config.yaml
num_attention_heads: 4
norm_eps: 1e-05
rope_theta: 10000.0
init_std_o: 0.0
lr_head: 0.0279
final_lr_fraction: 0.0
dataset: "wikipedia_en"
Each number is 500 + 40 x the weight over its row's rms, rounded and kept within 0 to 999. Layers, rows and columns count from 0. Numbers have three digits each. The size before them is the row's rms in percent of the matrix's.

# layer 4 attention output (transposed), 256x256, rms 0.104, rows 55-63,119-127,183-191,246-255, columns 128-255
104:499546502439552462491551520526507544541486552471542467500454480541494393449514564516430466441410542568492543525480476537528584518433533522556617503431530462474488580531480471504502481579506472505466517493528484526454412441541467543522534538491460531458574556486452452502494491450540509462523471485480531482540447543531525480501551471475425573496551438546508396477491489556450534505500
108:570517536497501569523479538463484536478467504515537494487513440498435465586470527458447449509477565541503520519479477456535556520534515531540568527428500513477450509476486451520495491479477572479519497525536505459468465493519517522534481523553539463484585513511503481513453460536506441452561479504523436523478535509479568460467511513479526557473464531532477434499409436497437486525471
100:555555514506518451575460397478559489531514536539516486497432463564538512522489470547460514484448517515514547519537507589514541421449444472485470469512550457569484498449536481470557487525548489442531523519562552497543537478555487506514576522531481524431479566467526583471544461457543461538477494499488463510540566504505481568452437503513498447491420494531490480498548434469473528579510
102:525429554467473516543495454496481555493525567515472569492552502529520499533534562552446478430402494527471525552416465524595494459407537494501463540499546462552526514496504455531489468455474432545486475442528571540511491479484513520455412503448434526490613487447511455543498444418537544450525521436502497451423476537504500490421531488490487504426512471502533487398503507443498534463520
103:437472515523460439459552421521464475415520477458524506501522535524458507454541474580533515534598461474586542504454494541490499513530490472459536484457501557548486527582508535505460525419508502555563433477502508436530563464429492509583546433495520464507498552522499451503456517495499466504509569535542465539481461501556433553477458482479380461507496464442548501488530534511517494492433
105:425495447500455570455490575539527546453427538492506565540503489497562535557562511497516494537510575455510452507491517462516492537534461498494547509471474538467544509473513566420484533544517523538470585470536526449488554538462492451475493514558508525482510513503558498438515391532532473535546503557451548417459512586486517486435540496503540470472433481517463446512438481491511469511460
102:522523521542478521513494556481440531466464528484489475501500513477516512442576522529444538516617503518462478583504466475457447498532457494482470437526487547573454528424388479476498526479415428592527513568430423587503488500469512550521519479516514498542492506505504449480501516501473469542569498490535443572473522529503473519483537506421467468521527535517547521455543438427516472556474
103:456516565474515575473525570498526490438560468524554520594484437498461464568484539496476445496481532434500468510477486491466493504444495509424473546521500562500506503592527504451412524570536510505547531479494558344497548449481532499546530455584498437496456534434494507491507519474520465504565484520534524426517548515514497483408531490535499487503491439554513486553467524488467515525450
105:550460504502478495525472573542457515530530480465458466396580486466410459500517511455494520475584493507422532534482469479488522506458524484461495410526512445483505488395532524557487589490554468447518468491533489494541517496523522530486434494487496486518502397457464542468568569502541478480478478401487558433499480522482479426481473570441529475523514503459495547449475540472508476517504
102:482468514486573473574477529541531507430519490526492514519575549467492561524470429523443445555475491529469477533471469534501434523525513508496467497524510462472545488524476560502512469526499458506435543452536533515510521488416482521504493395453502525580432458525493521503427501476515543440460517514450565547505529530471475460501452538442494486506431526488459534519533538568563436512449
101:481527517498461459452484522541463474486530474489613426498443548521552497558489433491558497522555427447484531451531523503539502519507425454489388535498569515557527469549455466574512473538532434552520522522493483558474442572467456472534523501506532549488474525545537538430531489528514449447480467487488536498550614447535447533471502525505472461488577491496506500470456536506497487548512
094:486499485562504524522531553492491532461506484547448465543520518434501557504444550428465521514500512487561499498418437472519484557497542552501472499468508537486539567548458432513454543433482492533450462464480519547533462447500482467505458446508557409583467526600466493511555545508476523456475479460594465643460471508503518481463554523508444542514531573500462516478496544517467475542525
092:463523499562505485477518507441482480530500478512474534476513525539503455570453485456499532509593453532487511528521549385571381494486514477434550394497403480443481519535464502516488567492487505426531523504507476543473519540484456491572482503512474470473488463551490560473559515510454482526505507519500473524543524499535568505492539536531452505488472477510473464450501451527407451524500
111:527553526501438520510448487516528512563450512583570503507436486511455502489485524461526517468565489521435503539478554499558479480576509488536508584429507480465502482507537484545568520473518504475493497420479533433478553570421486456506490553520515505540477460519485546494526457503535455491539531480422531506473538470502519519456474493544586522444543465518469535564459405427465464532478
098:496545466485487482569488508512455519514484544431541539437521532553451462447481496483415513500508517481448516539582474498478505574491467501466422480541475440457486586542484485537486569477470478519551486533522448483440506465444514465409486462522568511438536464521509489552498619490518508448593513482552406555459479467498498539503471515453482433547509440438461535564497542483490438463571
108:475512489514507498518550468522515491443516474519540497487509546511485537468449476479502468551506475547531536476504488504558423471604486454466460542477564515548384496499482574514520468510555469486454525524557608505423527430509465439520510480395495463564499567459523541497499462516472540545524506520513500512440536472532582484525531461525459435491463478477557483592540507599480476541465
101:514479476462514488505467461544532525486480502494556489461527525462488474466493538478475503466439461458490499471530541560547481437473448505547567490523550537505457463565482436475514527434570464482481477450493477472460496460556501478455501514468499554526491554452486559535469452508506565495456469492428544522541472499469519460522490575504449503455575475486466506533546471457469525534500
108:525527550493470495474554516576481501475482511491530537462495462555491533438533461506518549557458522475438503514485503457436514498443508485548533513481459456536437445552493406567516511535561545500545540482443483426592475458482483523537516528539502559491461575537543536447517474481498529497482503572598489471536541488473446486471435464444506573464496402478528374477405470508540502501475
092:421554531534430519487493507563471488558537546537406568546503458492481548521501503539549532509518536467491516487491576432490455486545511479485493407495505480555539554474501497526498514467428445513499508520455511531492506565539481492499570543431482482463527507454516518501454443568482498530545489529469530476444457474503508437477530480501588539558494433442492537504589461443467544513525
090:405442491534546484492533518486537537547491510507455433527516561486577475466539524552501457492606524472423468494489506535472445542435493510469573506466421489548496547496509526471418507473451499544438473534524500465555540526508565522500501528481482520537507489535448515562528512507531543553502504506570483443390482566560566510580513430462453547520504519535560571458524463509546523522461
098:450484440451533514574517574492581454484502495460505565468443524459483473494477468541480435413522461470500509499516501452525454532496481457500482496490504482424564513514530557528565516538453481529447514520512537503533524492502519563466489486447521578498584494472509453529438482564486499515581510483456526513416462527537583520564436469450410455532493504489548426469480413491513452470468
105:526501467494524501522478503526494432493578438482483462585483532498512530484481477489565470582477537439503465509496491509483589477501468537439513547507512530522472494517519437555494518525639442539463522553558446495516521511442512532512482576518485481575416473507512576526414557494494542506471553523460491479518535525503472451546473521487563536553495485521451545498478432528546465554511
088:493368484427524500589458510488536543542510492514489490474509524544583498430502472422491470508466498517597488490487525467498512575508455465479517538535499500533547514501466476500484469498505499506421498470488468504535476471541453509516549519491513552480489546556483448492563522491458543435439467493500575475590494461519535410518516506452556429502492490545510463499416526488469488440570
096:554503427466475517478479450495461441516452436485498448521437466496481429477489496519507571491540571546478518498427506555551525496535538508467436496455478556464533457541563427557548545465552545433534516505569469487472525569534507482528563523545442481536500535511482482530474469495467514548396509432488537547498420476445524562547479527517530564475567505464538468508476564485518428458461
100:444590512419469485466499508547493427544490463476524531494470471569485503497468466542522477516498491545522447496543554459516560463449486538466541528527502453437513490496523483497467507541548530450548509451440443449520527466578554518533471539500482545536573515453499483425472541488585506512501489528511509499513421491431508455470511512491499558463536465438450482517503534475466477497483
104:579521494523568496511549481474526450524482535495500471528526479516510514515507503526498568523547499576489523433441471488492527453546627474488479529500512451498483523590532508574551530496511566455521504486541426536534489518498543495426583485514531505540422507472516522551451491458482547458474503462513442506516548465534503461491499468461539507519481516501471439480489504497540435535498
105:447563494464545569438380481484498558539531495522470526605495524490500489518429483521515469482517548453548476503525485466469449533542473507511494465443533581469548521529496556453505474543443486546460483504495520467440504503508494478397536526442521470466525523525525542538506485558512522443516546488469482527487434470481497420561529432521497451507536551600484483495559536445443481472469
092:409551481478570476484494465539576541505547578516491463506432569479491531435496503452465504466520520492523512486453526503600492518499562490452483454498512483391533566500443500468486468469529532506490489543496468469508549484490515505498492502538485476452507456444519587597470449544512507530455577499429592545453485494464518477521485467529445497456533506557480489547506465482522487418553
096:492533506431410487454495457513423588473524496435581455519501550480503471570498574490500590468585510550491514536473519471496534500493442409485598532447485559513480543525532481441491528529500558477522487442528528473466522467593473547544530543469507530511519441562516534488512547541521525515509503469531497508471544471500498537545546529437443536426521520511480536487531516514464535514529
088:430456463519498469477563465517536455480457507553539540486530511540521478482543479550566517456539426491513471524533547471535507491524505462466518483566493498487506450463464531510536595446576476511552522545458524590461536444515535498491496508488494501406500499505496565503524513492490496548454487465496513459473535447428630555447550451513498463514482448503606543475535531448486474531477
107:480484520533454519429512497480475500560506462466497513451548468491525505486534507507584516469498510499481466545544537466406485508545544555462525493585448478556464489460482539536477537509472474469528502536507465477523488516545513481507433522597517516497451498500469471469519532476485489451534435569532522456616475430472405528509472486522542554503513542489439486477491588527508529448527
092:519519506390529514485432479550526484459496496562523463547417445520505518477537465510475557457527521609468494472491475447482467544515537463545499417428531505493557451510453521491518450507435438517487577475472457505490594572520487501521552463533566541527532540408503475452481431526515486456525441463464542471480499499494416557454527384524502525480526467530576477514543522515490502495498
091:469479531487507499503529488471469508513475521517520458561613521440488459580533537555527466449415505513427550423486499442435506416501524527513520490450502512501493489439464478470404499536523468515539530527497504558508462534511459502539465529558475517486567439402523547528487488515485481513514485464496485542451523556546525521503510419516484491470484537446525481477509524454459575497494
087:553482505523521550553467470451527462489568433515446539516520529502460523528510501452482511470443522519581488461464554480501530553541519514554550559482520502420445535527489470481502498471542575508527471462534478541550476484477478508481479456519476521492528512463511532491442450543517470515487465525512569477553460513524495458516502487468475518547462478547567494537458487473458539509527
087:498425502481471466529486587435501459476470446516399519464499516555532454512504525496481520486476535464462568485511523545559485501458435412551496534516446461475563528517533517582420464518471590522500465469482478486541491527452514524554428555510514512513479489527505489500518553479544516485555428480451530464575457564492508517542395488510483450561443535504504487529492449489472528458490
095:554510510512462506497525573483542476476483472530492522391560473523576447522559435521525469519527504468490490513510448496450470517409460534546457473511502487541495507402498550489518443533457490586544484498433522517513496533492517538435444549555483534492563481581505507528502479519540487472513454546539513490487552498523454461498425462498521429528535558489493525494461570499496522518475
091:444489471477433489489599466425530450490493454449508488514433474496527514606495520566470437489404448493535484529513497504595474464535459510538542525540476450438555470493512486533454440475558554512516531470519446531526477565482485461565482576482467471492453523539515451475565462517553494525502503517376506573524504500573463560504497496610552419517500512467520528485526488569565487499543
# layer 4 attention value, 64x256, rms 0.0748, rows 55-63, columns 128-255
105:539489475526509552489517506463510525502511554494520437528547591556473451556440560474489510462491421486427469470481533524502467530461482483512547496502524446503509501507503559450493503586472511478457510515527490471509545504484613430492466480492426518497544468595522448441475484379535513566538462488447540527531481518509521472516589418457489477472517501546458468462472486487495495512439
100:553537519522494496504523522455518478521481553502525581511501479468469531447475505531513493528464421467514559498508516476436482514535479493493575508487446523500493518465555489535535530424543516561573479471466499573500524463453543488463564479525509531523466489503463446444398492470628449524496487469555441402493615468489468415496459513522593520524525536527506477577491486448470509502464
097:534495512450541475548486546548521477531414466537491497482533468516502492371481560504555493516499478544456521510477540463548493515437507441512379465482553527485569487506498588514446521406503494509531514480469447483522560510547475558546553509529500513450568462582496555549486526442598470542515521509573472546521538478517508524511508507493404458544452520535559501495490519504515514481517
105:451464506525514545497476468566544474481554466482485475494545530526533548506529543401398523476518577536439453469531456532522481468452495452564531479450504473500494558473518542479513494521480479450552476453581444482585514474423555490458475514527554528450501496464549476490423504448437554508483508519452482506512501417465539507469457454523512482456502456459531497499493453482447490497488
097:547462485518515477542515466502493562496497432480476503562482525455458509518397516473531497524494476496530587543485524462415523521470500536420561476476531537489498516546548467483439461480500532535486541531470478508489507572513488552470568577463474506525496511435467500574383448557534519401482527570465533530448544486498461527541491549463471443506488512523518524501523514505491508466492
093:460541535545484571508484523486507489519535534526523493467489513481531528474476532472498540489510557474472418428482532491511603496532512475498453524469545526521482464525425523550576509586503485484437511514511486546501497489506508485479587490491460486516466552499501548503528398500514501542497508486518470422436485500482463484539504468604510526523532553538562461438519493479477515538534
098:584507487495501388484502555504542461456474521546427473498536440466489487563487536454483477509471434446533443466471528524479443502543506509492499507460486523512523409523552533462492466527401522460509476523497530524487547525493509428487534588508528477424527528528497475524515496482516479419542541408526475480513580467522534558513534400568459469532544531532528481479469463461518502531454
097:596538507493474473503504470516455427502502493475434526533574492487560523504552495504522512484451490472393518529366459521519545501516502494568553489531457433421484422537405501517404466550533454498488479537506549566431552489465499530497534524559501521479555531486508485504512487478445513526517478586571504460478508513509434519501543544504572506520536583500446518538499527540546520516487
098:469490475535523508513450559548489440503470528455422549448496558560486485508472456459559530454509530532546514561531550565448465503455441541488513473490501478498528499426557462509440496546459451448467495458529433451491440427530450552519516460450510522517422498501462479452443456598497470527529486441508538497491590461503474430482480516527584531474481491514468582480542490468536507530510
# layer 4 MLP gate, 704x256, rms 0.0896, rows 0-1, columns 128-255
106:480479576515531510469516554437477524518443544529454515492485495514484513509458496512481411454413570446411510558583510467476393481513467521577490499551435523459497492415508532493539476543514535489531470458482403564487480485495522490491495445548468437531473492515452450503509523463484479543515489627489436548452560467518454510425529562588555455546484497483486525551487475480478530469493
103:496498473457522538469557529559511468526526537489442516512486495484498534460539452447481412526465501539497506466495472599422471541461502473535450506523542543466492488461453449467480494531475526493556500520516535475478480437475521481511497471440410434437449497558472638494535558514430477514404538518535475463464551520475508469576472445473513497458510571559541579522516452569516507502541
# layer 4 MLP up, 704x256, rms 0.0924, rows 0-1, columns 128-255
098:515555551458501532458467465495455518476520448499551557540515486452499522569496506396524451452590515529590466523463498525527543516523477440478527474429439488493414483525440539557503564521491499443496485506527544440500467494485483529506449541521529519425531478538494516520492516493505529492536469459522473536532465463536477533476452487536585526439540474490470550452416494543497547503448
103:451556520494513526455508478471524507506442409530550521437474489483513472525583451473462531553419511476485517567496478476487501486538444458421589473493524516501498485487510437519523529512496447472506517539462500461535507452584463510463497492456533485544514494492410538557501528502495463553564504446503489498505605559546467527525488499601538544498451451528459579448432573496504532492480
# layer 4 MLP down (transposed), 704x256, rms 0.087, rows 0, columns 128-255
100:494434433473460407397471429446439531509535509539472476509476516538540519498533527582528502514526456464479500493535560504493545483418457488535564419540480448483511435519422483490524469463484504534494544436415550522513448459510498511526533487489458458516495491501590543477515448499504531521534547509469526467537512529486488452517553524556509568489494497498480420501530487464446469549481